config = dict(
    num_attention_heads=4,
    intermediate_size=896,
    norm_place='pre',
    norm_eps=1e-06,
    positions='rope',
    rope_fraction=0.5,
    parallel_block=True,
    init_std_o=0.0,
    beta2=0.99,
    weight_decay=0.14,
    decay_fraction=0.631,
    max_seq_len=512,
)
Each number is 50 + 10 x the weight over its row's rms, rounded and kept within 0 to 99. Layers, rows and columns count from 0. The size before them is the row's rms in percent of the matrix's.

# layer 3 MLP down (transposed), 896x224, rms 0.0964, rows 382-413, columns 0-111
091:52 66 54 33 50 47 51 46 47 62 57 51 46 62 48 53 46 63 36 53 55 53 49 68 42 60 43 46 53 42 56 49 53 71 41 52 36 43 47 28 45 50 55 63 45 35 58 56 52 48 40 33 40 52 49 61 59 43 59 61 44 52 46 51 53 54 73 35 66 67 58 44 41 53 40 55 49 37 58 48 51 58 52 56 65 41 52 53 59 30 43 42 64 54 39 54 43 47 69 35 42 44 42 51 39 55 60 63 49 48 54 39
098:59 76 45 50 63 56 57 50 41 58 31 52 69 63 45 48 31 53 59 55 63 52 45 30 45 57 60 27 33 48 38 49 46 56 46 69 57 48 62 50 61 59 66 59 44 43 56 38 48 60 42 69 43 58 61 55 29 61 57 38 53 50 41 47 61 54 62 48 43 58 39 53 43 47 61 50 48 61 49 53 61 66 40 48 61 50 52 43 49 53 42 53 55 35 58 37 55 54 51 34 48 60 55 60 45 60 43 40 24 27 36 57
098:51 54 60 55 45 60 31 63 42 41 54 39 56 41 55 52 42 64 59 64 43 50 63 54 48 57 69 58 35 41 32 59 36 37 47 57 47 50 44 51 61 65 50 43 53 62 39 40 58 46 55 78 48 36 61 49 62 42 52 52 58 52 38 58 48 74 50 47 44 41 68 41 57 50 47 64 44 57 36 69 63 44 43 45 56 50 31 53 52 43 37 57 66 43 34 54 46 55 38 48 45 43 42 47 62 41 55 40 57 41 68 45
099:64 46 52 42 69 57 47 54 52 62 49 22 29 47 45 40 49 47 42 42 59 55 57 54 53 56 28 41 21 55 55 57 50 55 77 26 34 50 41 55 50 46 61 62 45 50 43 44 44 55 72 58 61 62 69 52 59 47 61 66 51 52 67 67 65 39 71 53 64 31 58 49 61 53 60 67 61 53 50 63 50 47 57 69 41 50 37 53 58 47 31 59 38 49 43 38 54 51 46 83 45 49 41 39 54 43 51 49 56 47 51 31
087:47 57 82 46 54 70 53 38 46 38 62 63 42 54 39 52 55 59 48 54 60 45 45 32 48 68 58 38 31 52 57 47 39 39 63 43 51 37 57 54 58 52 62 43 49 66 73 46 36 60 38 66 36 53 39 53 31 34 57 52 53 55 49 50 33 40 49 63 46 36 57 68 53 37 35 51 48 54 47 61 44 61 33 56 72 60 48 41 49 49 56 40 61 65 33 52 38 47 66 44 57 57 56 25 68 59 49 52 46 44 64 70
090:54 55 57 39 56 40 50 56 61 49 54 50 70 59 74 44 62 59 47 41 56 44 57 62 42 39 43 56 40 43 47 36 42 42 39 31 69 61 38 42 58 45 37 68 48 67 69 73 48 40 48 56 59 61 55 55 53 25 55 51 39 45 43 49 50 59 72 56 43 49 44 43 54 47 68 28 47 65 51 41 38 61 54 32 56 46 46 44 60 74 39 49 32 61 31 58 51 61 39 67 64 38 52 49 38 34 44 51 57 63 53 45
105:49 45 37 48 51 54 41 60 48 63 50 66 54 33 50 43 59 55 49 42 53 41 45 62 50 33 56 55 55 55 69 51 31 60 53 46 63 40 29 50 41 50 52 55 51 40 53 34 71 48 40 48 51 53 43 49 64 49 38 35 43 40 35 63 46 72 58 42 40 61 54 52 53 42 41 64 46 45 49 49 51 59 52 30 33 56 33 56 60 57 51 63 31 61 48 59 49 42 56 64 36 63 51 51 48 45 53 36 47 59 38 51
098:73 56 56 40 58 69 49 63 34 49 61 52 48 53 29 49 54 31 52 54 34 50 27 49 55 63 35 44 41 39 46 48 38 56 49 61 57 46 32 60 50 43 43 48 49 32 39 52 39 33 33 49 52 65 41 63 52 48 59 46 45 62 57 38 54 37 37 57 42 36 57 65 59 62 54 65 40 66 39 44 47 46 40 56 48 49 39 48 43 46 35 55 50 56 49 41 73 65 50 45 44 36 30 62 59 50 52 44 40 38 68 62
112:60 46 39 79 56 38 39 38 51 42 57 63 33 61 60 60 46 42 58 39 44 41 39 57 41 62 28 56 48 60 31 48 56 43 49 56 58 50 59 47 32 54 69 36 54 48 35 43 61 59 55 62 43 50 40 46 48 61 48 31 47 71 59 50 40 55 34 58 61 52 50 55 41 46 56 59 40 41 53 59 50 45 58 66 43 43 39 39 47 44 64 35 47 28 64 59 60 52 43 48 57 53 55 54 46 41 45 42 63 47 67 32
094:54 53 42 63 65 61 52 44 44 41 64 37 40 30 60 51 48 59 50 40 62 40 59 58 51 57 52 56 51 58 54 51 38 56 49 64 37 61 33 30 53 53 49 52 32 49 31 36 53 45 57 53 29 51 55 29 48 57 47 37 39 52 52 51 51 44 48 48 64 43 53 34 61 52 47 57 26 44 39 52 57 62 34 40 61 61 50 66 43 65 52 58 56 54 58 50 53 46 62 40 36 29 34 59 47 35 67 59 64 58 48 65
112:45 51 58 46 43 56 23 47 53 37 45 43 42 31 69 47 55 48 56 56 59 44 45 53 65 50 49 70 51 27 52 52 33 53 49 59 43 49 53 56 53 37 35 55 60 59 53 56 44 65 54 50 44 54 70 60 52 45 58 52 52 33 55 58 50 41 66 30 68 45 43 56 58 42 48 46 57 52 46 35 46 43 43 58 59 51 47 56 60 61 60 31 36 69 36 56 51 45 36 57 59 39 47 49 66 49 55 57 57 52 35 40
106:41 60 49 33 35 50 54 41 53 64 43 53 46 71 40 34 63 44 52 58 58 54 65 56 63 44 41 50 59 62 69 57 66 50 56 41 57 42 63 53 43 65 47 65 41 42 42 47 53 45 28 52 65 59 39 41 62 55 59 52 62 65 48 48 53 49 54 36 45 62 37 52 45 38 54 58 71 56 55 53 40 51 55 62 48 45 49 50 46 59 33 51 50 35 57 68 48 42 49 52 55 49 32 29 59 46 65 37 52 28 50 44
101:40 49 44 23 47 45 38 61 57 52 50 38 42 47 62 28 55 47 49 54 44 57 38 49 59 69 44 70 59 62 53 21 50 58 59 52 46 47 82 47 32 48 32 62 43 33 33 45 50 64 49 50 60 57 44 50 41 55 40 49 51 36 53 51 38 37 41 35 35 33 31 50 58 47 59 59 61 45 53 36 72 57 59 42 53 55 49 43 36 61 51 48 62 55 48 55 46 52 44 40 57 63 55 40 61 50 47 52 63 39 40 38
100:59 51 48 47 52 49 33 58 44 48 48 49 53 51 57 59 46 48 45 60 18 57 55 51 45 56 53 44 66 62 57 64 50 64 53 49 59 48 53 41 43 74 52 67 46 32 48 40 33 40 47 56 55 40 62 55 53 46 44 40 41 37 68 49 62 39 50 45 43 33 54 38 48 57 58 55 57 51 46 56 56 66 59 52 59 56 45 45 40 52 68 48 67 58 47 51 54 47 45 50 57 48 51 57 51 63 54 50 59 54 46 30
096:44 56 54 56 43 49 42 50 21 46 49 61 42 35 46 47 59 51 49 52 47 60 47 48 54 45 66 78 66 56 47 54 64 57 71 57 55 62 47 53 44 56 48 58 49 61 56 66 40 78 44 37 66 50 22 57 49 47 48 39 41 58 43 40 66 50 46 56 53 30 58 44 55 55 46 39 56 45 43 52 31 48 62 65 64 50 44 85 58 41 68 55 60 46 60 52 47 53 41 64 60 50 54 42 45 44 61 57 53 40 70 64
091:51 60 63 65 44 41 52 52 52 55 62 45 53 53 49 69 75 55 56 54 49 61 43 68 30 44 59 64 49 53 46 33 44 42 37 53 45 52 49 67 50 49 52 51 60 46 64 40 51 33 54 48 64 55 54 47 56 59 55 52 41 31 31 44 37 43 47 47 48 68 65 49 54 48 54 43 56 62 46 51 47 53 48 35 70 42 37 42 44 45 47 51 36 45 76 55 47 44 68 52 53 37 58 64 46 53 61 56 39 53 41 68
098:43 47 43 37 54 54 43 56 66 64 44 46 36 45 31 51 59 55 51 40 51 52 58 45 71 59 55 47 53 44 34 48 49 41 43 30 45 50 47 55 56 52 51 55 55 58 52 45 58 41 47 38 55 70 51 36 55 77 70 58 41 47 64 56 50 49 48 58 32 67 46 59 33 49 55 45 57 52 79 64 55 47 56 61 64 41 36 30 53 51 53 70 53 50 39 51 46 61 44 38 43 50 51 51 54 56 43 40 63 52 38 37
100:38 48 48 45 58 56 40 39 73 28 48 49 38 47 54 57 41 50 53 59 48 45 53 43 47 51 44 52 45 50 70 40 45 47 38 48 61 31 58 47 42 35 60 59 66 36 50 39 41 46 54 27 39 40 49 37 53 59 31 33 56 51 48 36 52 46 45 44 34 55 50 61 55 46 54 44 50 41 42 58 47 54 64 40 60 58 70 38 35 55 57 62 63 29 63 50 48 37 56 62 41 60 44 56 45 59 33 50 40 39 48 47
092:50 49 57 64 52 46 51 56 53 44 59 31 43 58 51 60 62 64 50 57 44 42 53 54 35 61 36 72 55 56 49 48 40 60 34 61 55 57 51 53 55 59 52 30 33 44 44 62 53 53 58 55 48 65 40 42 55 52 58 51 56 55 54 46 44 58 57 45 53 42 73 53 33 37 45 46 47 60 60 57 55 58 54 21 65 53 58 37 45 57 55 49 57 37 50 47 71 60 31 45 44 48 63 41 50 40 51 39 33 49 70 62
105:66 38 64 73 36 64 56 50 61 49 59 52 63 42 46 50 47 43 46 58 38 65 52 51 48 57 47 39 49 35 62 35 54 44 41 68 56 50 38 38 40 50 47 43 50 50 34 34 53 69 62 64 34 48 51 55 39 43 40 43 56 44 51 52 62 61 50 45 62 42 51 51 57 48 54 59 63 51 60 36 63 42 43 41 65 61 63 45 31 44 57 53 35 54 48 41 45 53 56 23 74 62 60 31 39 55 49 45 43 59 51 66
098:48 42 53 60 52 37 56 58 53 31 51 48 41 48 60 43 60 37 32 49 41 65 63 65 51 46 48 51 50 35 51 46 34 53 37 56 50 69 48 69 45 43 55 45 50 59 41 34 49 45 46 54 45 49 59 54 41 62 37 46 71 35 35 60 53 46 41 43 50 60 66 48 46 53 51 47 58 36 49 33 54 49 64 65 51 41 60 62 53 43 40 46 52 53 38 46 49 54 53 41 41 41 74 42 43 37 57 46 35 57 59 71
100:46 59 30 39 60 22 50 58 59 42 51 33 52 61 54 63 39 36 70 54 45 47 54 59 48 75 40 40 59 38 35 52 65 47 46 47 46 31 53 42 49 69 37 68 47 46 78 47 58 32 45 62 74 52 53 53 43 58 55 46 62 52 42 75 50 54 39 54 41 58 47 64 39 59 49 64 54 67 50 52 49 35 49 38 52 65 48 68 42 67 42 54 64 62 65 42 46 53 53 62 47 51 54 56 37 58 63 42 44 43 60 50
119:55 58 47 38 39 50 39 62 43 37 34 44 44 53 54 56 32 43 54 42 52 68 48 42 58 60 49 47 39 50 56 39 49 37 46 43 46 44 60 37 50 48 50 43 46 44 87 27 40 62 57 45 63 15 57 48 44 44 55 60 35 56 38 53 59 59 53 58 69 33 28 54 65 42 51 53 66 54 58 51 63 56 47 40 40 54 62 52 54 47 51 50 41 42 62 54 46 59 40 47 67 59 52 54 59 47 46 62 56 68 40 51
098:67 63 42 53 46 43 51 51 49 46 57 51 52 54 50 59 59 54 54 74 38 49 38 50 46 63 52 54 54 37 35 36 50 57 54 52 58 63 28 42 50 60 44 36 35 46 61 45 55 45 57 76 51 60 49 48 58 51 44 52 41 58 36 62 35 30 58 52 63 51 68 60 55 58 44 55 49 59 53 39 53 46 46 58 58 43 45 42 62 47 61 74 52 46 64 62 36 46 45 49 49 46 39 66 43 57 41 46 29 44 43 43
104:47 58 46 58 47 52 58 34 34 37 30 59 55 45 59 65 52 68 63 59 57 41 29 61 61 53 40 39 44 54 49 43 63 36 56 63 51 54 57 45 52 56 53 56 62 56 27 40 73 40 26 38 68 49 50 61 47 63 62 53 49 39 51 49 35 40 46 69 53 49 55 62 50 75 54 56 37 39 63 60 52 64 50 35 57 47 55 43 30 54 40 64 42 41 57 40 36 47 59 52 59 51 54 57 51 36 43 35 65 51 47 50
106:55 58 20 44 29 38 63 54 49 59 43 68 53 55 61 55 44 48 66 59 50 63 34 47 37 52 44 37 40 42 33 69 51 44 40 66 44 49 51 72 27 44 46 56 59 56 40 23 38 58 40 56 50 49 42 57 50 54 45 57 46 48 47 51 38 48 56 36 39 62 49 60 26 40 54 52 58 50 43 65 50 63 34 42 46 46 51 41 44 64 48 66 36 38 51 59 33 34 73 50 48 72 63 53 41 50 53 48 34 61 58 39
099:61 45 58 51 59 53 45 56 52 46 50 68 41 60 56 65 41 38 51 74 54 47 50 55 29 69 57 38 49 50 67 46 40 34 52 39 56 51 50 57 61 32 42 59 37 47 84 48 51 68 75 54 60 55 53 70 68 54 48 47 37 46 59 37 59 56 56 46 36 30 40 32 45 64 45 40 65 36 50 40 47 43 45 55 51 43 50 48 60 43 63 47 38 55 61 31 53 53 54 37 57 62 39 60 51 66 43 33 48 62 51 55
104:33 41 57 44 38 60 50 42 47 57 52 43 51 40 36 42 48 50 35 54 36 47 66 69 56 56 57 41 51 64 56 43 60 55 38 55 45 61 51 33 43 47 42 56 49 63 45 58 55 40 59 44 56 49 48 45 44 44 32 45 72 46 37 43 55 51 50 48 28 48 63 55 56 51 79 40 45 38 48 54 58 40 54 44 64 61 63 30 63 53 55 51 62 75 50 63 44 61 50 63 54 59 52 33 53 46 49 54 52 41 70 37
097:46 44 53 42 49 50 40 61 57 26 43 60 61 42 52 44 54 56 53 63 44 40 50 30 40 53 55 53 44 56 49 58 50 45 49 47 56 31 39 40 41 53 47 30 62 54 36 56 64 67 43 46 37 36 41 57 60 66 33 45 48 57 37 31 47 59 56 49 55 47 33 33 34 39 54 48 37 60 44 38 48 47 41 64 44 29 51 55 56 51 63 44 55 53 51 59 53 32 53 41 40 66 60 67 36 61 64 53 64 55 56 62
086:61 25 48 47 52 50 71 49 62 51 54 45 59 54 42 60 53 50 61 41 50 58 51 56 53 43 70 49 61 55 49 43 50 59 48 48 55 48 55 57 42 60 61 65 40 53 99 54 47 54 54 48 54 32 70 66 27 57 47 48 42 48 66 63 56 54 55 35 45 66 53 38 30 55 65 54 49 50 52 34 65 61 64 48 56 51 48 60 58 38 54 51 53 47 60 43 40 53 58 32 59 34 32 44 68 55 43 28 49 37 38 55
097:48 53 53 45 47 56 55 59 32 67 43 29 62 49 45 53 52 61 56 49 44 45 45 43 56 39 45 50 53 48 55 38 49 76 44 71 41 45 44 53 63 53 65 52 56 48 26 37 63 55 37 55 46 30 62 61 57 50 52 52 50 49 45 46 66 28 61 55 37 61 44 60 52 59 61 54 56 65 16 54 51 51 66 30 33 41 54 48 30 63 38 65 55 46 65 44 41 39 55 46 54 53 47 80 43 38 47 50 53 42 47 51
115:46 67 44 57 55 53 45 31 46 38 48 42 51 44 55 47 47 46 62 56 51 51 49 40 55 44 48 61 44 42 43 43 33 40 58 45 65 55 60 48 55 63 55 49 38 30 54 36 51 70 21 60 53 68 31 51 38 43 63 62 55 44 58 69 53 63 61 49 65 44 57 57 48 63 59 63 55 29 34 31 55 40 44 62 33 45 35 48 59 44 27 52 53 52 59 46 70 49 58 45 53 57 29 47 69 47 48 46 40 36 48 28
# layer 3 MLP up, 896x224, rms 0.106, rows 383-413, columns 0-111
098:30 46 47 56 43 45 51 41 56 53 37 42 40 41 51 49 65 35 36 39 76 41 60 50 70 39 43 67 43 49 31 54 53 42 66 51 41 66 29 42 37 43 51 48 65 57 48 55 25 58 58 57 43 58 39 75 63 45 51 58 50 52 44 65 52 48 45 61 50 47 41 60 57 64 46 48 38 52 49 57 39 50 57 53 49 65 55 45 50 69 58 47 53 53 45 58 57 50 63 53 66 26 58 67 32 49 55 62 53 48 45 54
095:37 32 40 40 56 54 34 50 39 64 47 43 56 57 59 57 33 36 49 41 42 28 49 41 46 53 34 64 61 45 48 42 37 51 52 54 47 48 27 42 48 55 51 52 52 51 44 54 46 61 39 36 58 48 44 49 63 45 65 47 38 54 53 39 66 36 68 56 33 41 39 63 54 63 69 44 61 65 39 54 54 44 35 61 59 55 63 50 64 40 56 48 54 62 48 43 22 42 39 58 36 54 47 57 51 51 61 35 34 52 42 48
101:43 48 65 46 56 46 50 43 44 53 46 61 51 50 64 42 43 55 64 50 49 42 55 47 50 42 61 45 66 47 33 42 64 44 39 95 48 42 55 37 42 53 47 42 47 37 49 63 70 49 39 44 44 47 47 47 63 73 54 38 57 60 42 27 51 57 53 37 48 64 61 58 45 32 49 38 56 26 43 53 52 38 59 47 53 39 52 71 51 62 60 46 53 42 67 49 50 41 43 49 52 45 49 45 38 55 48 57 63 53 58 48
099:56 56 58 56 58 49 52 59 39 51 24 34 51 58 54 37 35 72 39 71 53 46 39 56 60 61 52 52 56 45 55 41 49 56 50 38 61 55 49 44 50 54 59 53 61 39 46 41 69 52 52 40 49 53 70 59 46 54 57 61 58 53 47 67 52 45 51 58 43 44 50 46 58 70 60 41 42 56 52 54 66 31 47 60 57 52 66 57 66 34 41 49 40 55 44 53 48 49 60 48 46 39 38 73 38 47 36 42 86 55 50 47
095:52 56 51 63 56 63 64 34 48 59 44 44 53 33 53 61 42 55 59 50 47 45 41 44 62 56 42 49 45 59 52 70 50 63 43 65 47 47 51 52 47 41 41 49 67 55 46 18 55 59 47 53 51 32 57 45 42 62 50 42 56 67 59 42 35 68 52 61 51 48 36 61 41 52 54 46 50 50 54 21 44 65 46 59 35 66 67 64 39 40 43 52 42 53 52 55 47 43 44 34 37 56 42 54 50 58 60 50 57 35 45 32
097:39 50 45 43 33 48 51 40 49 38 67 40 47 56 43 62 34 49 43 61 47 54 35 55 48 44 48 32 52 48 37 43 56 61 58 65 58 39 47 53 33 44 46 46 41 40 53 64 49 65 48 45 56 43 62 53 77 63 47 50 65 32 54 46 38 53 65 54 57 60 55 48 50 40 71 32 59 63 61 52 49 47 76 41 45 70 51 46 40 43 49 42 44 50 51 54 67 54 56 58 57 60 67 62 49 54 45 37 50 53 43 59
098:50 40 57 56 49 44 66 33 60 54 54 56 39 51 66 47 49 47 37 39 50 58 39 46 61 51 65 57 48 64 49 65 40 52 56 46 49 51 64 44 49 52 56 48 55 54 58 55 64 56 57 63 53 44 56 44 37 46 54 47 61 66 55 74 42 70 48 47 60 26 51 48 43 46 54 39 44 31 48 56 72 51 35 40 43 28 54 49 49 47 72 30 40 48 44 57 57 49 44 60 44 44 29 39 62 49 51 50 62 57 48 49
110:45 61 43 70 47 43 39 69 65 54 44 62 25 45 53 44 37 52 58 50 49 58 57 28 53 49 48 56 64 56 44 29 52 61 43 50 59 35 38 46 53 50 56 35 39 41 46 51 49 58 65 58 41 51 40 63 58 49 49 47 59 54 47 42 78 58 44 47 46 57 65 35 51 45 59 54 69 57 57 43 61 40 57 56 46 52 54 54 43 49 41 45 39 41 45 56 54 49 54 51 33 32 58 51 32 57 42 45 60 56 73 47
097:53 55 63 32 38 44 39 46 58 45 33 60 50 53 53 47 52 54 36 46 34 49 38 36 50 51 60 52 46 37 61 51 46 56 40 51 57 44 66 57 29 40 49 46 47 61 68 67 48 63 63 44 53 52 27 53 54 60 57 58 54 47 52 40 44 43 43 37 42 38 51 65 41 54 46 42 66 56 57 50 38 25 73 54 29 45 51 48 55 54 43 40 54 59 49 57 51 50 58 53 55 68 53 53 54 73 41 41 55 62 57 44
104:49 53 52 47 55 48 39 50 50 49 45 38 42 42 52 66 40 51 44 43 54 61 47 57 58 38 34 48 20 51 47 51 51 70 46 64 44 48 54 46 51 38 50 49 44 48 61 40 42 45 46 51 49 53 60 48 42 50 51 49 45 60 67 61 46 59 45 40 58 48 28 51 54 38 57 35 55 51 56 35 46 64 31 32 48 60 44 43 38 58 47 33 37 66 51 46 51 52 37 44 40 32 48 53 54 49 45 60 41 54 55 50
107:36 37 65 31 55 35 65 44 72 44 47 48 36 49 41 42 37 60 58 30 57 37 39 53 46 64 57 69 60 46 70 58 57 61 55 59 52 53 50 41 60 46 47 30 53 47 54 40 58 68 41 56 38 43 52 45 62 59 61 37 43 41 54 29 56 51 40 63 46 27 38 52 47 41 64 51 42 49 43 36 46 51 37 52 41 55 60 51 47 50 49 51 46 43 27 58 42 49 64 57 39 48 48 47 39 50 60 49 40 60 48 52
089:56 54 60 45 37 44 56 35 54 54 56 34 43 49 37 54 52 26 44 55 50 53 57 43 67 34 59 47 52 49 54 55 48 57 60 66 49 34 63 62 52 55 43 30 47 51 45 59 31 49 50 48 65 62 35 47 51 35 57 61 49 55 56 55 34 58 56 67 56 50 64 42 73 70 46 55 47 59 42 37 68 41 38 46 40 53 29 43 51 51 52 53 63 59 42 62 51 46 43 34 46 55 42 44 46 51 63 47 43 67 35 39
101:37 67 74 57 44 57 52 39 63 68 48 53 46 46 71 62 33 58 56 55 59 60 54 49 54 44 41 49 51 32 45 66 31 69 48 55 45 59 57 48 52 68 59 31 37 37 46 52 42 47 51 48 48 54 59 39 49 54 55 54 59 45 64 52 37 53 33 25 51 28 35 61 38 57 59 43 46 48 42 46 51 36 55 51 57 58 46 54 51 46 59 55 44 72 48 54 53 35 59 47 35 62 63 46 42 57 56 33 57 55 74 60
103:43 52 60 57 55 60 44 46 79 64 52 41 59 54 35 51 45 56 50 74 59 45 65 32 46 49 43 30 45 56 53 43 51 50 45 55 47 61 44 50 47 47 48 52 52 51 49 41 50 48 31 61 51 42 54 53 56 43 90 50 42 74 67 69 49 66 37 48 51 46 61 63 54 39 53 48 60 48 51 45 60 46 43 26 52 49 48 39 52 71 56 43 45 50 43 48 39 58 50 49 40 49 47 45 57 35 46 44 35 41 35 44
098:41 56 56 46 46 57 56 42 33 61 50 37 49 57 47 40 39 43 57 59 53 30 55 55 51 38 47 63 39 42 74 64 38 50 54 42 53 56 57 36 47 43 45 59 42 53 54 51 60 53 55 61 55 41 56 25 50 58 61 44 44 74 37 54 64 25 54 62 68 34 47 46 30 50 55 42 56 49 36 64 45 40 46 55 28 39 45 48 57 45 57 40 62 46 56 43 51 30 54 58 58 53 50 44 56 47 55 45 42 52 46 54
101:73 49 34 49 54 64 59 49 56 37 52 47 32 71 39 46 45 51 36 45 49 43 60 47 49 41 57 43 52 54 46 40 42 38 37 55 43 50 57 54 49 38 69 45 65 51 39 49 24 72 59 46 51 39 43 37 37 35 60 48 42 42 39 43 44 50 49 39 43 45 54 51 28 55 39 37 42 49 48 70 62 64 43 50 52 50 51 54 45 46 55 35 32 56 62 63 32 50 46 59 41 43 60 51 63 41 48 48 56 47 43 37
096:52 67 58 33 48 47 55 47 56 70 48 39 47 44 50 52 33 62 49 35 62 55 62 46 58 43 46 59 51 73 66 33 57 59 61 57 42 54 40 54 58 53 37 55 46 54 60 43 54 55 50 46 48 45 47 44 44 58 53 54 59 61 46 59 64 40 55 46 66 46 43 41 63 46 55 36 64 44 54 55 56 41 52 58 53 25 54 57 41 48 48 34 48 70 34 62 44 61 52 44 51 52 45 51 46 40 46 61 62 48 49 57
095:52 46 71 51 37 56 57 52 60 54 64 46 52 40 51 49 45 35 49 49 39 39 44 43 62 57 46 44 49 44 42 46 61 53 39 36 44 31 42 48 34 52 47 52 59 68 63 58 27 45 52 55 68 41 55 46 59 65 48 33 46 45 18 56 35 43 58 58 41 44 40 42 55 46 53 49 39 35 47 46 36 37 67 45 44 44 60 55 44 64 38 21 58 53 44 39 28 47 87 48 67 55 46 43 56 63 54 51 40 51 40 44
106:34 58 50 44 57 74 48 62 45 65 49 45 54 42 43 44 45 42 50 61 65 52 50 56 54 60 49 47 69 48 56 61 47 57 60 65 49 47 40 37 46 43 56 48 58 39 41 44 37 39 48 40 35 44 55 46 60 53 47 52 37 43 50 46 60 30 27 43 56 36 46 37 48 47 52 41 57 44 54 63 33 62 29 49 40 41 55 45 53 39 39 45 48 56 33 59 36 52 58 52 57 40 62 39 41 39 59 63 53 32 42 68
095:28 61 53 58 41 61 46 55 43 54 56 60 53 62 44 47 38 70 66 52 50 46 43 57 48 47 57 26 57 62 54 51 50 68 51 64 54 52 29 52 47 38 56 64 49 25 42 84 42 73 45 35 44 36 52 54 58 55 54 62 43 37 50 55 39 58 43 32 61 49 67 42 69 61 52 54 50 74 62 46 47 42 57 51 52 57 51 44 59 57 55 28 37 54 57 45 51 41 56 34 53 41 58 50 46 54 32 49 55 43 46 43
098:48 54 47 68 43 46 62 57 53 58 55 55 38 67 51 43 45 48 56 45 51 59 45 33 57 52 69 61 51 41 40 41 49 53 38 51 69 49 67 54 48 50 24 45 46 45 46 60 52 61 29 57 41 30 45 50 58 60 49 58 46 46 49 58 56 55 48 51 52 47 58 50 49 33 40 48 64 57 53 46 38 44 63 50 50 52 65 50 55 52 52 44 37 66 48 58 44 53 44 52 52 58 62 49 52 26 45 46 61 55 42 41
117:63 56 54 60 38 42 60 59 52 35 34 52 56 57 37 47 51 47 57 55 57 52 39 50 61 72 44 53 44 54 52 52 25 56 51 46 44 35 53 38 61 42 32 37 62 29 54 34 51 67 40 62 81 73 51 37 59 46 50 55 35 44 32 72 58 48 54 49 58 43 50 49 68 38 60 38 42 51 58 45 50 67 29 57 37 54 53 64 61 43 50 64 60 45 45 36 33 47 44 55 56 54 47 46 48 57 57 64 61 73 67 37
100:41 45 55 48 40 60 58 72 56 61 33 39 34 66 67 48 55 47 47 39 47 46 61 47 50 32 56 40 40 59 47 58 58 56 53 46 46 51 63 41 54 60 51 40 61 30 42 48 46 42 38 43 43 64 47 48 34 48 54 55 28 53 33 55 49 49 44 58 54 42 60 47 53 27 48 42 56 43 44 54 38 54 59 63 56 49 63 55 36 33 63 46 54 67 46 56 41 61 46 72 31 47 37 49 52 51 50 59 51 55 50 48
101:45 44 55 39 61 45 48 78 56 53 65 46 52 52 38 47 61 57 55 45 44 38 69 41 50 42 42 55 38 40 54 47 41 66 55 48 49 52 63 53 59 42 52 52 52 54 50 35 40 50 60 48 44 53 37 51 47 47 44 50 59 49 63 51 47 57 54 55 47 57 26 63 59 40 52 53 65 55 34 43 55 52 50 45 53 59 53 41 45 41 48 34 46 39 54 55 40 42 50 63 54 49 53 59 36 60 57 48 48 44 59 54
095:57 59 64 47 57 49 38 46 56 57 53 49 54 46 68 44 42 52 48 36 47 43 49 61 43 51 39 55 59 55 48 59 56 55 48 58 35 35 51 60 36 48 47 37 53 58 49 54 44 63 57 43 50 49 51 52 57 75 25 65 51 44 34 43 54 51 42 47 65 57 44 54 61 61 48 49 43 58 44 49 43 46 47 54 66 58 29 35 61 38 55 52 44 42 37 39 58 64 37 49 66 55 43 39 57 48 45 59 52 71 34 51
097:36 50 25 37 60 55 40 50 46 50 48 43 40 42 54 61 52 58 46 60 40 43 47 46 51 55 55 65 70 44 54 54 62 75 41 45 63 22 51 37 41 55 34 40 47 54 47 57 39 41 59 48 39 51 64 61 68 60 46 47 56 58 49 64 37 45 48 66 61 41 49 49 59 43 41 52 55 54 39 54 55 31 51 43 41 36 49 75 40 60 51 44 42 49 45 49 49 51 53 33 42 63 51 53 46 49 51 32 62 24 35 33
102:38 54 44 43 59 34 51 43 40 58 44 36 63 59 47 46 51 40 44 53 50 61 50 49 44 50 37 56 58 42 59 37 45 62 51 54 68 49 59 51 59 46 50 50 53 47 48 62 53 55 35 57 43 48 67 48 30 47 65 62 53 59 50 51 39 54 44 61 44 55 43 50 39 49 58 51 50 23 60 66 49 37 57 41 59 67 54 42 44 69 41 63 55 28 34 56 53 49 45 66 46 44 77 48 56 58 48 41 49 32 64 60
107:32 49 53 54 42 51 51 35 37 58 46 55 37 57 54 57 55 32 46 58 41 55 67 48 61 47 49 55 60 59 44 39 55 60 59 66 42 58 56 50 63 53 62 76 64 54 49 54 30 40 40 45 61 61 59 41 43 45 54 68 49 54 61 58 51 39 45 53 49 38 41 69 64 48 48 55 61 39 52 58 45 55 41 24 36 51 53 46 43 53 50 47 57 44 55 56 50 56 40 57 56 60 52 38 49 37 38 47 34 44 41 52
097:48 58 38 43 62 54 35 61 34 46 53 58 58 47 42 49 57 50 56 33 50 32 47 50 55 45 45 58 55 47 49 58 47 45 52 52 58 55 50 46 53 48 49 40 58 41 50 57 44 56 48 55 58 64 51 26 63 38 48 46 40 50 33 25 41 46 30 57 57 35 39 55 64 44 12 47 52 44 44 71 38 62 39 47 43 43 55 47 51 77 49 55 60 46 38 49 53 53 55 72 32 43 55 52 56 47 53 57 46 61 58 53
097:41 60 36 53 51 41 55 53 40 26 59 66 51 56 59 35 44 53 42 48 55 38 52 53 38 47 50 48 55 49 37 34 49 26 44 31 63 32 68 50 45 55 40 55 50 54 58 65 46 57 29 46 74 63 36 43 46 49 54 45 39 46 49 45 52 50 44 34 52 44 39 50 54 48 43 66 45 35 73 46 56 50 48 70 54 50 55 50 51 32 61 33 46 69 42 57 48 41 46 57 54 54 66 48 40 67 48 50 64 68 68 50
102:55 32 48 16 51 67 55 41 42 53 46 39 54 64 47 52 52 44 47 45 56 49 55 31 47 54 45 58 18 57 58 39 47 67 48 38 70 51 32 48 60 65 59 51 47 45 51 45 36 61 55 50 59 47 52 34 52 32 48 45 38 50 59 35 48 30 53 56 40 38 53 49 40 54 55 47 45 51 54 53 53 55 46 33 38 64 48 54 31 49 57 43 58 72 40 38 55 51 53 53 54 41 50 59 40 68 42 43 44 48 33 41